{"d_model": 160, "n_head": 5, "head_dim": 32, "init": "uniform", "init_std_up": 0.0546, "init_std_down": 0.0, "lr": 0.00523, "lr_head": 0.0111, "decay_fraction": 0.685, "final_lr_fraction": 0.1, "steps": 3350}
Each number is 500 + 40 x the weight over the matrix's rms, rounded and kept within 0 to 999. Layers, rows and columns count from 0. Numbers have three digits each.

# down: layer 2 MLP down (transposed), 960x160, rms 0.132, rows 284-326, columns 0-159
# up: layer 2 MLP up, 960x160, rms 0.209, rows 285-326, columns 0-159
down284:562510472492575481492518457521526546507511522526426473525489499516575493490459502480528460424472519483454430533481501543536477474459482448593522506456504488516534516472539505548457518464447465522543582491496451533626458543474513603496545511458522547515490577535532518453485543532560456465520485536479494472526423498523498462476554480573461516457404556451496485569511472492527505474499549484494483409413577473456510521465498608491453487456519496497520485421519542547496560505512495
up285:498497446520482517516579495479510497441483464475508461497473540508495452519503500541480539497541460546479545537464487489508498449463470497494577436543541472470520446505495486509519520512474521516552549544510508509515481471534459462512491503480539506509431429428520473520495519498542513507504546481514464520507548486510519495518511541438516496492451435513547477509489491479509521507492504493493476472476497537580490498548501488485502477499533523546494475498517509495523463480480483
down285:472508503492581497507532500518467533521537476497484465474482485488489475539531525548496479468434525454533447491482506516490529521535521475537481484529509521586525473534472512422526427511466490475501510455556490497498501563493425558444522541478516469540514574503461505477548529523571462567539477468472565487481466590411513479479533524542462484523532498563439564493507527530508468505519485509475470559468562484481487533549489521522534512539544427551515457492480492526489503442473494
up286:514505524546451514474431491518479545512421525502450541404465499583509606519523544472467551484486457511564577498515525457497508509481527459510460475480476448477484597546560491383479570497551505558543565538476480486427436492501429401533496504459498437552510501529448614445481462550502480493489438422519496498559505574421501502543570486533466466493493549531599555509548446481508465487477544460494437444500487494526536510491519505450398606645543433582503456515537478536440534542527458
down286:486529494502516512483502553638534491572499473525481515459520455499528487475534522465508470505533514520504581494512560503500506539516468391458510470446485504486539515571567521515396553463503395504555555568463462475561458542562483510498494523451509480515516482523442502452520502480466528412528480485508525570497554537472542579459513502537442458497526515423582424488498484583561434451435478477441535506572492561456514497474540503426498471488519449455508512548558447530460442454569429
up287:593596510531493508522495496521499580422472563482521497520528531529518491472482551527529549454570522482510447539433526466467537504517460436534582472516466550433438472551484549497521486497431460493511498493493479456434498490542523502417535542478471506463590506508477422476507485493478520516517474476490512461554536478508511522512421477491451524531546489473514486489512470538525462490511466483517469556544488493434492473540517506553526483483493485410541513411505521514533588470487439
down287:497506489479502528488495494522554463509516454483459524492515461478511484487507423517563457489481462487501482523466523523452473468521567421483497513525464465523465464548476442457523441522408466451517443564467427469518533562452500525488419518475545432503514478552394427471402502461498535510529523462519474500543499491478437562435568536539473530554505530500439528494525484580510468527505510509489601490491551451495495479515466517511510589512506471537492528505514480444501513550480513
up288:527465491549433508499513540521517492480471483513510528489513518484536495456481534504459481545562572517537478457499477519465483469522530481449530448538461491513501536519519492520453508502505497462444477503567489437479485496467499522533543583533499521467521503519452536473530575512423487437457457517458562577506476568477505467502459559451477491499526461483533544541509553524504483513532495528471435491466545470389535522515558469470509478534493465485532570475430526549474509447466492
down288:510409489452536504471458518466499463489507483513449468516499546476504504525508456551516473562442454530501547524517475508574526548481511505477466519491490493479516524458509528528526467476537464486450534432535453519498490521565535452499575480564481493533495516497570497496476543522508484502478474553480493464468498468546563456488517511541602478427496486464491573498544510478514558453512547539509513500505533516525509537560555546530504513549517538545537508472503459480491518520586540
up289:464476510506500475483538520456493580453459489485494495566446528458488467511463516477470420485445433468535544536436386538558441421476516571498511526504481505527469557506469504509525506553512544459540465472511436441485504509495504530536512526568524518497497516491493437495502406502552582448522512535518488501538505477386507523528545496495509490541501540501493521597517481507468535539560470562532523513476510531483502527559443492472450488520457474515535469452490483507488490498476496
down289:533479491488477449562572543504479511578563489546552451431460472571464475476533527540550420583512500522478466530460561482418544474508567493497504478497492591499544406542496578518514493486453466489464437527513556485579506482549380511558489543431508392549494533481398480447491560560472539539428564499523438500503481486514469418425423515506529482455479489421505450471551543521500499388472496520466479489562479540458546519436508567513483475531595453537535491475461442501479454501448507
up290:414540503440556483438495561513435521533471461519446406537487466536497471494539499542412585507502505508513512515495547487459466551433415577518541545504423530461512479508535548456549549514515478434501570519534477532456523519521521481533506521465540526498501420482479485489479458512518544529406505419560489527550498517573471466543433494521506493442510530479581401379582545524454505490430469501536568508474501513502516574513502456514451464563511498524530515464526429554478484539456453
down290:467488454464570526494541499437515506467460433485549503545467496534450488519505466564464468432409523505493484506541487496524444547469462482501490537470543486526495439471445509480467487459480461484448475550468565546433521512489472510489510521563502436456417544515558472502543527575540520476445480477488490458506469505523475483494481549509464467498462509509444515492541488414483476513548529553513524503507614571504487490472472459490481522484457505492510535541536467495436471466504520
up291:461461496494477447473544537498488428560496567537560403446628517583433492562444462468454554448502507454563513496447486564482511519532508626502522498501461536465518527500384563502544558533441493463554475593469476516520521473489506491403503490476518552430538542567561516445513454476426548445496453487565483455515532541540480477586480516418531502473455497524521507461489572435417543515495549490556474510515438466482505491506571506445430472479491523517544531539463494476527456464486575
down291:406551459500599542546537422386444498548547525483475516528517564456486478494543629485456469481469492544612479528534584525523531461526469440560559560483564590554421535541474599430485533504503583387578494554531500405490534502560549606443429574469508386412467529586483495596510451476491522506500543500507444605484608553538421463516500532497500574467523581539603459478534515543421450501528578465453429504562484530473472425501408488414552456408504536554594546502567452570508462547501376
up292:569479515567528488462513428510482475518541480557506514524539449493508508487484552491549499496498472564436524459448524529511449510497516515469490493494459474495466518492487484571469490470528564540469507548498477483529517451559524546490463488508473515519488472498489556461549518505488454560520535510515543501550504491526529553492458469478408539499514508516485423519590526529460477461499566477504538417522453497465451528484516528509457473475560474493483533482482500509485494523568438
down292:536472472507481561514516563472537493525421507463461496462484443505464543521492503577462478469467435445473526532550479501476499477480458560510454496470485555498476516546452453470478532487513465438478565469522530514503484527455464513506468519551456468532462538482473455500500490512536489516473490517533477534466499472492434527494463531470461461538463470480466549545494462465477537499498497528493497545583493463533455489529490557490489547564455503444464508479504448538516492476547492
up293:542395564486523496461506495534590527540527492498408456428497385488482512480530515493491468458514566486454507512510526468558456482557556522459447432478492479508523532488516520550485548457468538420526471584528497503450490504469488510583434483503563453514479401551502552529543480492485520606493453552559587595534507536558462552550408589499510453423506501472492428530481484527524541538484441504448516429471499538482534473432465440436440473471562485511489507484506592542424481513492456
down293:467453453465479494466578514459547492438572529521452531498472486491533552526506488540476484416518471487527517530492501480496498518464555457459508549465558513492485485425486400537511539488536523523491575556512498496535499526500533558458461471474478524472526518497475514494444540485501558481539447542486568508530453496496562547503480484515461493564514498523512487545539516525534519513496470538526525520550545444566495505537557525566411457468444484567433568513507504516487472438538519
up294:516514519552528524410442483557528455541477466553444529571525487525480493491443434504520543544566514536505466450513452529427498478527510532574545539525523496470509525472470535533509444574583502486483474481475472511585462421500473528546480473529475516480498561467451455464505509464526499512490445455505550430437535568494442437542447501429458487489526508465497467421516526522528519492513497516519501500567482590507501546581549519492481483477469458557450543490493518477486500506547495
down294:449514524498436546498517498540500465526427529547523520522536444497506476533464411499561559530508454494478479509498483453518519517598516533562442570522573479569415455469511469472532518494503511487474445422444506503518544521505512530448444505436536501591570491463401527515412517483545544523541457489472548453499505491491499496545557503528481482476503481490477472476521556566485510556535518569536518547519446439487556537561482518477509548543525562494473499561522545555527498559510570
up295:531498498482524512494425589519480543476448535501425539482436496573464456534461521485445495488535538516464496504505526552505519442561491490591519456519545583515510482492484543517490551484536584533523467491516481514447467515495470503490473429525461516485443462515505475466453567477510478463441530542499491503515564511500451439539544561542468468512527590586522406475518496495476521411526504513471547476509471617489493549564486558488519459479506454483471417470479430494533525479455453
down295:500504537505470589454514485470465553510479463501492490473535536543529506500484488506511488459492507500468487486458503501497517530484479427505472458529585456530476500454499484541523536503521518492553562480533529446493483520504453477535534512544493481451472519464544475509532532515520491489520476506475468428488494504486479458549597479526539537505472485457475474499501526511453467495529506565519447470486532475536483526489551570560504546499504477485531484515477505513520517546520484
up296:464480520514473458489509528520485448533476449508513430451479535524517545461529540449488518520515434520528533550529410506520524446450466454514493519552510458450525562500507531519518524454476527569437487548469501418552483512498481491532540460432565509526558510433503499494593520537469532485522549504491470452551560539456468490515504579509450510478508444526539587504512513533540477516420422529459446509421491512494542476446476511483511528576475413477453487459484472510487572461505476
down296:471499513466576428512513502474486450536506501478471496512452528506522521526467522514512450488478554506495529521478572410508509521507555467594481453504541566553381479571558459523471477515476422476504513452496508525546476490538496502483489489479471542558540474552520558483469478513487505551470528387440577495549463521515525497448526519463427491509492484515409541506519481536466495522465525445491470501498517472373470525464486482493479520513505431525470510519530495503541516465429549
up297:511484487591484517496462521516533538513510467554479445484499480418535450529472461550481515563522450502526541498470527432516547517474468504536481512566530555488497513496491496414480478454482519525535461500444469480505574474520535473516507495488523483517511479543461514507497465522544464543502480492469492528446513548500479494576525501467452401473551535496511528443472575525469466490560493495524507484562518442436512476502477542462575552573509480542471492507472543587457532527522514
down297:514522486469508533463517505502512501485528512484525536446509485479553494510527506520518482482512502479434450491473485511507555481482464457545475482498481489434439423449604511561438499463467499463476502468472512536552541429442541529489519464512512423447513456444520578489525473530530536472511516561550457472467454484489481513434470455497508513445521502518521481534496500423562554499470530502447469481458472463400529490518515531496508521511514484488577586538509501466475510425461444
up298:538449559547539565538453567497489518504571544461411505473567470437569545502489548565479544485493514510444445445528510484598510474501503494518508455493545493575500533489505508503499533518522449516471481538445440433504460532586495488489460504543479488516455459492588461438554523476507498483459528492497579547468498530521458527515499541502448487465557501365525424450510503521534515584458500423437494510524492539456537467558459474509453427463477472438499476499403433565436528511564444
down298:503532531495488534492544534550545420597526539551420355539589509451502435443408504450483484553497532543471496500373587484553498527450551550480595546433478520583502554447513467438500580590438464458541554552454468441447537554507506514486537562478472441496444521496492392466550466431506481546478540482596547533415539502626535637463451556533495489509560538493468440455547510526545528536436522441528555484421507445532600453523506543531500499475504505482513520506499528516557555572497565
up299:555495458469455470529486504506491551495441534523534421525457512497423563529491523549582545471544486516528523440474497493469464446506508558491501535472524465509547473525463515523507476455513547481508524488513517474455477480532519469532569516525537472521494484518539458542527489473472462500438450524462539469525459549489525513538476608512478510461545529544557461474503515437422444482560492464463526469431469488467461464539504503500484470481430549488484532492551531496514460443505518
down299:528479457462534504512523501436452531481495471556499518509473457533492508530536480554526492481493518477459472484533469563521526455527533464486509429491498460515559522457436570474475434497490508542461459588504431529520493529462517530466450497505531544538482579520468399471452559504511490519567502478501499506464515493427484458502539515473477473566510450498527500508550482512515460472578468504508510532494539550448522460544498529508492542565522462486562519524549498492509488480556558
up300:529487565489475521457437516494497508575461538507552493450518501512432461542484560535516543492588536490519543514520540551573587577564579537457425468548489476526490528477480528420536486484361522535445503557485531464459478483456492503482468498494407475483497477499495486494520471572498524466449464427473515528520519416476488490534464542547504494512570519498520529577487507595455510523524547554566376521521529507509524458453447445509524536470421459460507521420477576546485495511538454
down300:506513516499500525396459491519510569498488519449535467512501376538545375475548593511508551496464580489444486515546512533560545535566452529516513538529415435492454541511490531500473464534463531478521505520441531526554626479530438504514479436475449566376470498563478412479549491519512531476463570461555606495556524462463445545490534513529453559520537457542444539507515491507478476494486548539565494540553524617531440546406559395517504504422544518534564575540409546511489377516482510
up301:512502580533587474564493534456534508529469532538502497448529606501526447478444528502555437470502599530472464474498452363521474499527491447530505530459500459572525437491516429540462497577442401441463472461568423461447444560566439535482474469565602486480512522494525570517444497510585476556435530495490452420458496480504456501499530505481578521483598542503458409505461555508517399529460427518521481489531556594495544398421433462468471414534490516487440571482485599507457583478483463
down301:547551462494521494542444477594524486564547508485408510495464520549553479399500492476577487393522510540576439582452575558501498512438524516399597520461609521518580549438549454487560426508491355508536534519504504473472519436558540521481540515492611473461486442495557509485533530454563493498504449482563561433498542537568499534536488551478586482461522564521467466524513495540458472457558502520551411451488467422519523387418510506448475426494588528517522516516494550529446451462470542
up302:552545544568488558437532434477429517519452516510488536503500464372472536553467618505534541457555496407533557530522430489507499472509566527503500515472475510479493465537486489541446520538497546523509489476518559491503456420558508530546409536505490506467468508466558507487498500422545439442584486460538534477573471436495522515603434500488495524441471450496456518483516550449544470560500454495483520477437450472539486481512481563527476450508480425559491441511464496493534509433503588
down302:472495586537474563525521483484448518412505502460503473498533447539503503488454496504518443405504519429507469499530511526532511385514514495454456511514424453436540571494516531444486467477468500597480485478421474544526520486497507565445500415478497535489503525438531476442516485475557498528535537500504476562537478537496543418446451496537426535501499512547509539500486438545547537486515486469494531491442551516446486594515554487481460547498486480540466491487432432479505521497542499
up303:421466576464558556497474567470463452402502504522480555502517529477599523509544504514528476496469505550543458529578507467585422486528563487449485494477529516463526519466520550470503488488542530517509542496583457432506436481480457498476514478484469461576504473407491530464542462531507514494495549598507525511546553430533462456509473549458510532479490576539565510504478490447541597496480534454420479520572478494533550459519471453516470529524457489465480452500496531529414479554428488
down303:484470432433468488511555569500461476463494513509555461500552519464454486568469500461501501557514549537528506528485488516515474564486541453503552508501505565497537535440493462520544561470479454512522539578385557468532496518457529499529572464516534473527503520598494421473426489515485542441475433523551567485551400454516475493483562438440489438529491477484465544438469494500514442479459469470462486465503512452410520536426542468486557530475437480486510512574457518504492537500544533
up304:536506477558495478530502542546484633538468497534561531445629463495554479516540596446390567534442481485450530448483457498446568479512430513536501480499514541506532465450498526404402526480501567423503581453472530367500482484444493494487549503528579472517480528599473515546534471458430528463415570542485445556486467542492528503495520545462429460552510533531457503490458500534504496486463511535472580411469522519511521515516509473485493501467476514490449518531476453564469462506445527
down304:492441473480527489481484432532478532424538429589465510490402527532480478542530502417495515557468534469440556553404558508491540553509526472506512468477452518542455514456473443418539603552448504434508510442515452410583625537509459437556454456510516434526485560489500434454442448434540527508492556540435544450491469555553551451473543495512553505544485485513430521532521466455565535574476573579483561471489452525567454448465470452567486524477469471505488492470486512574560547409487521
up305:507514490507495456495565508499486507555474539521482438494488507469550493517438481490459518505468525558538528512474366479407470460537565496525488428510548489521489450523404502494447488493568611447480539517500518494463488435501538494525483499512477512479509459476513512559533520546560493433503536529498470534511469508467516499498488567486449535480545470532472469524447564467518515460501562488508499491500460489463498522526592483439510520477533494501548473487437530561527572490518512
down305:452467491517517526495511502565543423464493454551481465488455501495504458570461466562531443438391498473565440520484500450477548441499448569518489509484502516495524519491474499490496498515533431515520523411539508518490458517502475574426486520496492497517491541444434479455502496482529500500518582437510524509504546540461496489470591520518517492517466553533502462540532504517481582482605499517430541530474567479533479396536482469559479478549509514485467529518482488531457533510567501
up306:524566504472493507469493513535581566495540550528515572457454452494457483498492497454565523494507491447412458473436373459525485472537546514552487492507512432521483474481434520498463542444422542473479529488453527503470488448515645469469488537517531460537472416486520558503583407482484470534498474466464396509505473477546530476471580499472457521503480471509449605498507535505489475516567451533527512469408441523437522548518508521526523427446512536501458534588460535485459485508489517
down306:543544498475514519496561539535527499514538547513457550506486516550449505468629543510488468551511532484485487574555479459508428581561511494545498500483509464515449471546457615463490513454457481472513532507537495580599532559512494528424529455547479491596395484474489544536512480556505540508523473527501495513539490548607488542570491374469492480473515461493454498583499448516479574615470551489521579546502528531515454551488460567449454594523562497510406529531442493450483591498498493
up307:489570490500475500470486457501484543458526513451476460496535452533517542469513480484463539518505574471493502525524526461528530546522467479499530491508496515533448521558483463526490459528457513561467502561494513450488474493532441533571482495431549521537501508534512547526619521481492519482492426496478443476494493479497449485501498562463474477475506543509506450549487509469478439529489479512545471507507522491459549499514537500486560521510542512500487456402459456544426511475480502
down307:493509476505535515499491469479535503494568474469481533570463513526473420420580442514545480523483535453433552526502528501480539470534462515569515486476488516553482476546461485525492464498453482542496441516508413463486540544517487545480452468510473526496525543537441482461462578470470503522496502562514511457526445463500426540498490446527465474536512524487503535470522442550515459528501566511505542524502523477441469522508491499457540592563525513514491518488484502466511559539485544
up308:488487528461493480556564510465503536491463509533583570481457463472521505538373477514512575566486558459474536468462524497503504606541508509535455509431426476537571517441519460597482509504525512461486505545528608480437550557441510497546551462554524465504524516531563484503501467510562550454488411463466467526466424460546488449583443467527502503495456555441555411568549476490527526455410494477518480484451432472479420494483440478478547574500400459512465521559476507511523568543486408
down308:474516459511554532542495527514540435431564506561503582479506554486493569494446477443488493433403553530501531548543445512469596448517390419551507474435505480486404572504507472487439494480510522507598477541478486542472555478427491579504507479534524502567503559469438484547503546518518584438582436513501445484526502548494521513537478502498481476485467474533498447538496512527534495486496450461494475470450503525464531537504469540502548529502537473474479512454542466506434437552553509
up309:452528512529579508514506551508541496484469514518559566475527480472513476487475497479589516531559474541455551518489446533543496528472402476504506548495478478526427529522535448499538491569485464447526493548507470442473534500509473492481469542520481506509487480460475460489478474471553518527471542445446563495509461473489506514432541537530513463523494489511510471475526502478469567511522455537523526542453496409503491499477489506444478632524544521588539508475518508463520498429520468
down309:478525482512512528484466575499519491506495542567505504468475511479580522525490486487537505505562482513516485527485493491501519514489507517457523523476513505496488495464501494461498527508492470526523528524519524465527508484463488528495485539548447486516467486476507503527485483479491539455492477531496571495478481453511537534469520535521525498513480511511482470493490497485512529467501485509487530526511480494474568513460479562503496500505517520551496500472488524489522510549500514
up310:443556540524476442499509462542519451500480536442491513504479495533511491460471512450448582498578419501513509452545589473448563504543546540518507460450494481451446491463492505520499521477516549429511456506494412539521429471541593491486547540497539500521565486488499583538495478461402522531513463477480491503476549479506540577534503533529487491544512550446532515539499442599488540451504475576544465488460513430417500511520447478449471431455464564554512518522494489547563444542468524
down310:549464487476531465454520526516527524515497484466505453591600496476468515498626478481614448582552538504524478492557448489511533461494473529542484480535530515531513456551525495421545538576500492409490494440568455473485597533509501552498514448529504487516553527482498537455522493520567485467518533520566567482541427476536494475514505552417511519546552476530449436508429448428472454497479540471508630542488485581587438515489446529485541481516514524526493463470437498483441523527477468
up311:430511526510476508527534496480433467571463483519521524453473471487514529479433550502484511460482516496507499458498486448462475479491540502467481477459528532444488478533472460550505513489483541409467540532571414461519492513482565425491559552493505512492547520509556516528491502457568538472500501487493537505503440493551520446526594532467502524505542497565471530526463498565515472513429480464533471459466493460472468443504509479478500476573515524520497458502514546475535479502472547
down311:482433520460485484515469516495469530459507491428506516459491492462495504534523428481546509554526529471507476538485509526547529550524520471476557422538498457572561480462509483521506482513522491458567505534451500491537481486504512491486518476485534524472532490502466474500504465548547522485542502496477517512428550509450511493442451472517526481503444437522527521466488478547493482554587575472471586531489511524560536513561518469515492495443511462468474509529518485570504525529536462
up312:419489463555511513530439442493484442537417490507466492476485485508504489517458549548458498477521433537592526521523499400519466513562490501536460553447466458475480480560423541456585537414484584517517514548508448446510483500530505551549533517502522440497505471488481571515559511458420433476464531503435464505502498526539453520504523477564512529548468480474482533504442515500514530538490453528477464521550479535462458489430526413494475476538555525498438430405448492518550544512482507
down312:525462466494506487493566413457492528579561501475446532579481523506525543397476552586559468513438528491538505456553541512447542553524514448441418431441489488525457542526481520445566509516463490453505536422514476469561474599523462519465451434472559499556487507519492554496484479495524433463528566542452519526501462528514518470542491449523548506515547553541485585535554510490468488542499481473461558535547492552466464516448440506481537455484516446495539477454483476431543528491488410
up313:562458505537510478414464392531437472548524517513474480486426515480486526520492517452501502510529471462503507527509506440526558479453476520549568517542524482444516572523518526485510611531541556479465492521468483428476453467511504510428515484496565495455513543513517432497520462556547498475438479490481468459567483527458502484534501531519488503465517533537523486490490511508504525499454482480500458525467515446453486437511550457438512513527503492404490525446507581551521455480520473
down313:461557517440505518489527588555491483523458499559503499501500511536507489445594536532560466549423489483424449511526517495510523517554532462575448499477482499568469446513525471515489446442495487516515536518477480549531559531480485506536450518464522538556511550496497453440516488505484566577469526464519547487483543500449457530510513553480507481513504462451504525458519510518482544481532493475485550514500525458461556524531445522452445520545566473484490524528553515469483469473545509
up314:507544510527521539507500448524538525560526473484532485485522496448589469412495528435505570488546477562543466488515445501471542506458513420432534475485483474539534521495503405432523456513449529511540448458516524485494511457556528544415465497517471497502559491531436484550536523524535458416457458499520506461449508498497532541440501444500511441459504522532541498455494550578512536501545483484480455557532490473511547515442522564480479527438507441463505512520503431529522481496480469
down314:510561509498525510465555501628457494454446508533478454535443480507474521519508453520527422462505561473425504488485579474436492485501517494543497503506455505475466510524483521456484472528526500472506564494480514518410492418442476508560519541469500487555455482424476499512477458498530483546521523494505557434518543518508552561488454602541530497490536498498549446506507436503517493522457525470506413502483523520555531520547513488529438502468520558512524451454492470520498530450535525
up315:528525463534464475502546464494479559489490497534519506492525498518565511510537546508513531530510532503565520507492525504473521506542477440455539490463561478569477551459458544514487487524541447547503452535497491529575456485459502532487541525460463445488409551472447482451498543485482539519525469484500503539441509517510532553475481517519543479533514509532510478525556472443563516505462462424505515545523516514462521539514501487474493474443554511472547549522525547445461521515494470
down315:467462496530537450456546509523476486486566458475523461520497487473434472463447409500426473535520493466463485504466475439479562499467486537440515495478437456446530486521460489413558528478499465483486520492497507482467543448512436453505492502486531505492497492505495463567485495507546481534499520471500508435534486490513530487475526528441469494507503511491455526514483549541547542516493502496525477458476530535505549486519507460534512468512439485475523461497542457468494451457504497
up316:559581535475523501484462515475437461545488422541412504452520453492465553477418466450482556507504529518534516463509580485432518538550499522457552472519572539561523447453509495505459497451448546417551455457515507463559489548488521577481553587438506500568516522494534537454544540495484447549543504509532497481489516531466412473483466494432523468450525578422507566520535550537572445547531468564464517495501508433434523471570474458455560498530540448538477518478447466495525485539550567
down316:520484509569507488478524496443493531515537510466469515479452526474504506513542464492616519500519492519541495495508496529555545521468464483509511484565422461450533557429514550507514564489515489516523458505629589521513472539516483527547455448527501494494532417486494542454500521524582468512477476503515448571462593482540434555448449425491547490447477496528518438564553471546518511503536533539563482519525549501459541513493484558510481479508465463480546526522475451431455537502525559
up317:458531499493498513581476470518459537484503517525471525419528528530432546439481472530511498452493491515564493609497434563549493504524458524514516533505527547499506541508502547568425475475456440480537488497564539534469448491596459499479522481522493427473552543471469496521538433507463402551514502543503525540551543430478464556493500543457485534495474518516508419545497564485509463476486508467474499506423506494488492486537553484486497418601512557454518504479516511543464502559528455
down317:438553483532488499591480532484428414497449465460479583452497411501460472510486507494519532574502468510429509531541508559489483535493489478467576504449559451518501509506520547474478466484455492489545496532448509454511547504535494496525481574530510518492519509458498460489435520528564533512547495452552409503514519580509507540444515549490417470518476491561441490513564496499534455505508465540524499514474540492543459430515535570500563537479522508493571503436483529507569505501541529
up318:477457529505524434553455539455457494517497484518474494428509460472529506479522498504504493487516471542520484567482467573490545501445540536584559491477540457530556437594534533467507528465487472512535469543591526541508392530551461476503498499515542488501430515489520540441543440564489495464502484449484576493516435490572479434526490575477432434530528506528544537510473531517484509501491492485501490454488420491497539582447505474475463511588537497453488499503564514501532517510547460
down318:495536430501528513448555557472513478547494493444534467507476514494467509508524467523498450468516482475415519562505550527542497562510477531556450468474498467494463478498485467464533488523588479497461523472505525551593439621578455435526506488485461603553489580590526484506493496545552476507523512512455542527487472520496436465480502546509477487531463490486537530494457519499446457519486509467493447547511515478420561506524560490489524573559494434450473546480543502457406515512523523
up319:429524513541552502502490507487539562445523515458521532492529484436491487486449491517497532562490410549466464462506525576440562459496516432527486492508505477505484494547568491500493506515507533515560407539473605486503564473536465573557555550506485459468536518498448425504447459496563538496471479463464457486471530502520518515455548508496532424495438526495495508554493447463508488552481440509523497540464454472456513472504457525466508441521463453590538527526496472488477527468461477
down319:445418512464483532501567498503427467479565483509530507463494497518540478442539524502536472545445555478533502540486530450414448507529490527471532489516457603514508491519521382533522484485518514526514488445525542606558546515480548559488514504470503521554459519546418539552496452534527498593549493520555559484549480511495504546556432526514429528484540507518482565548514533474519460513477506457433512439554469533475496499459474473502519526465568516543504433469448465481505502500520478
up320:522521543500471466434413488469457524495492435555453457481488445473462499499423518510502509522449500472478531505469566528512524513524471547411445515470477455520548491448583571484491552472431474573503457475535568502505511480576428506489461529448517470499491578480438478515540503485558447551560515433462512476504490507430406544580419556531465523594474487545523535498501482447459488525442478475461515592545495472479593512481546505528508517510469446530515505537536482513505490474527549
down320:543503507401527520505443539441532516487529539454531493532432530466566495489531529474488451466449564455464516444474473491529463472562462501495476418449492486487497634518614517461518510496486485458508543456486443497525518460465553417505448533459612461529478547405504452522408414549550568466525539522464516472500512506479538526509548557496483518522557454509561541491457454440467484511480461432500571490545485504550502576505517481504508520395461484494476526457509424518478457475498471
up321:489539515527491511542449546576512446421448455471509473520470456536432515482400486504444481541479476485516574427468546398605524509528508477531474533476484561546494497492472507534491481428485503466544546555452454492455444469437503539565473498486448517450486661547464499505508544568527422523496542519520450514467483539533474501462564527510476445498498528535546540513610417553531452499422506495553522531500430464525491564439464470442530564535483501456478405485438506485494503531530518
down321:499487379493448463422519536507460464445545459529550577553522566562492514509584527448533529512510573539473509401548512464523465476466528493565507462512565404545476437474468494498532423496526512496486486499457525520550502422491515565501518499474525489491521513442518565447488461473473453490473522490505502503411483496453554622473544482487493488555525491483457464549545519565546466463514542545398503518482565446497509495530483460504538560466533512569473503483498620476498446524509496
up322:536562544497483477472485571498483543495576445461510568541544474515364549532465443454506588530514434507461509494548463505515479447479521515436490574478491506535495537423544523472528511432489515497513526473446542552452535532577501480419433445524439488541524510546458572486482443484483446511488568412535454470473526528503447585492452486494486467482476410532491495471518462550448586505488564535501506444537471516494483504503500508505505474461548482489459555459538531534554469515582531
down322:430551454522532440559455474499515528514534543537507427531465468566562465473520455499533501461540529506493466558481465453570496584460512517498494427476532481595434467471462443503550550441513502496506444478470522508537549487460454414451504578483498420503463476476442488479488452508483571586469544507461498403478482455454505518499489427504476533535525424488462548541414514500521564529557449593508510506498534430510455581547534574487499478530495501511567472449583561463554514491543465
up323:507542500542515569513456459585473470470517512446537530491509513480576467656489486427485516543444427472509516508502464488451516579500461518462465499537465566498493425471465532505498543514551508486527439582488437502475531511468510545545565514439532424481504506478545563521516460516437450560548502496489484495548501500468560489452463467491419504497508483488581495450482501556524391540496470549424466540479456394481523503473432522539494460509550522580535562560509516540480502517483532
down323:502517505464547539552470501444534526485437461572490517553473529481400564509513466519558522541458543501490446516546470480526510557494486521523519402538532529470499469498560453416502551555567549497508504454564543469472564503526477525516491522537420422514510511480449568471498550584520516564523533541562542569450583486522494559456521486513513528475537456519502436560516559510468559481508550452456506508532450494554443473498539553490492459445510557455447507541467513476457506566530506
up324:490562489490441489483467502500495515548547530492493476455527471539451465516491485498485507500473492465494483518486546556491564439471488536527542497528518507456514447523467552512517508498462528525485491473506492522468450466540529485504472493536466526504474499453523498452542443502528501531455478517501466540384425538462492539544471508505531480571531583521450440472491471498499493506556483479473441545536541503500586491516529460496521547480504465474465535482490502501504517485517461
down324:434455456432485604464548486540519488545443471523500524536518546448549494486502489441456558471509512497505483460443474453500492531506525498449440490498477494573479487493446460500494443530552443486520524449493472445481492514472537473508475477492538519461477503515433424508523542513476482518525532502503514494516526486504481480527560504474473507455517485504530540481521511464492476506485499512530563470496498489534460485548436569481476525503485471535527552523482538444534487427514486
up325:560479486561482515492539518522448572453483622477505567437526435435533513507482602502497520559553498509506508490473544457551422466538538531479402546440509484450488488581447541500468545561550580462494481490458459495481518411493480432546440457560519360551546531524522498497465509413465544450604475550502508522470525467538556472544517526466545467453510505495555512558502488484452480463573540568502485516516490436497557434529578515492464455538429488527578454407517456433440488506512454
down325:570524558563514490527536542494515491503521531484480592502517524487576584499495461525502509543574477485531573504532471492523428489496496453509520502525447457535504630509511491540480534459540477573442495494517493475445475563507473449491436474487467556505540501477478476506553534537481452484569496461489550498510526486566458499576544462567512478509463464478469541533588459507474404418461544494452436475505530514514558464475518450472502492522531500552484498439496440424474376527608509
up326:602524522467454524446512555525440516442499498521515505468528457565503573520520495496597507470445498537477593475493460413531407493501460506504533562525533558449464516503455507471553535506543560524518517493546537512450502454420531522529473462505424547453537503551502519505510490488490412531473535516446513586483491460509483416466482580436484457466500552545535438485494572462486561522566454508445563485538457487466562424498461498496444430486451447493528441461501506554495559532526444
down326:500467499499453511473502460523461489531482549569484473470497543495480484490602491479459476461448530467518525502508411494579488507405489499479509448506462478495418485418563461524513528495492529521460448529427511517513482484524515485532523423526561539574481485481567413517433443487521553419519491519468422591494452498491496447455635519476565529451456483570492469477542497502523483513531485531484543441482519460501466508530457533472456449470455547470460496536547484429415566491601445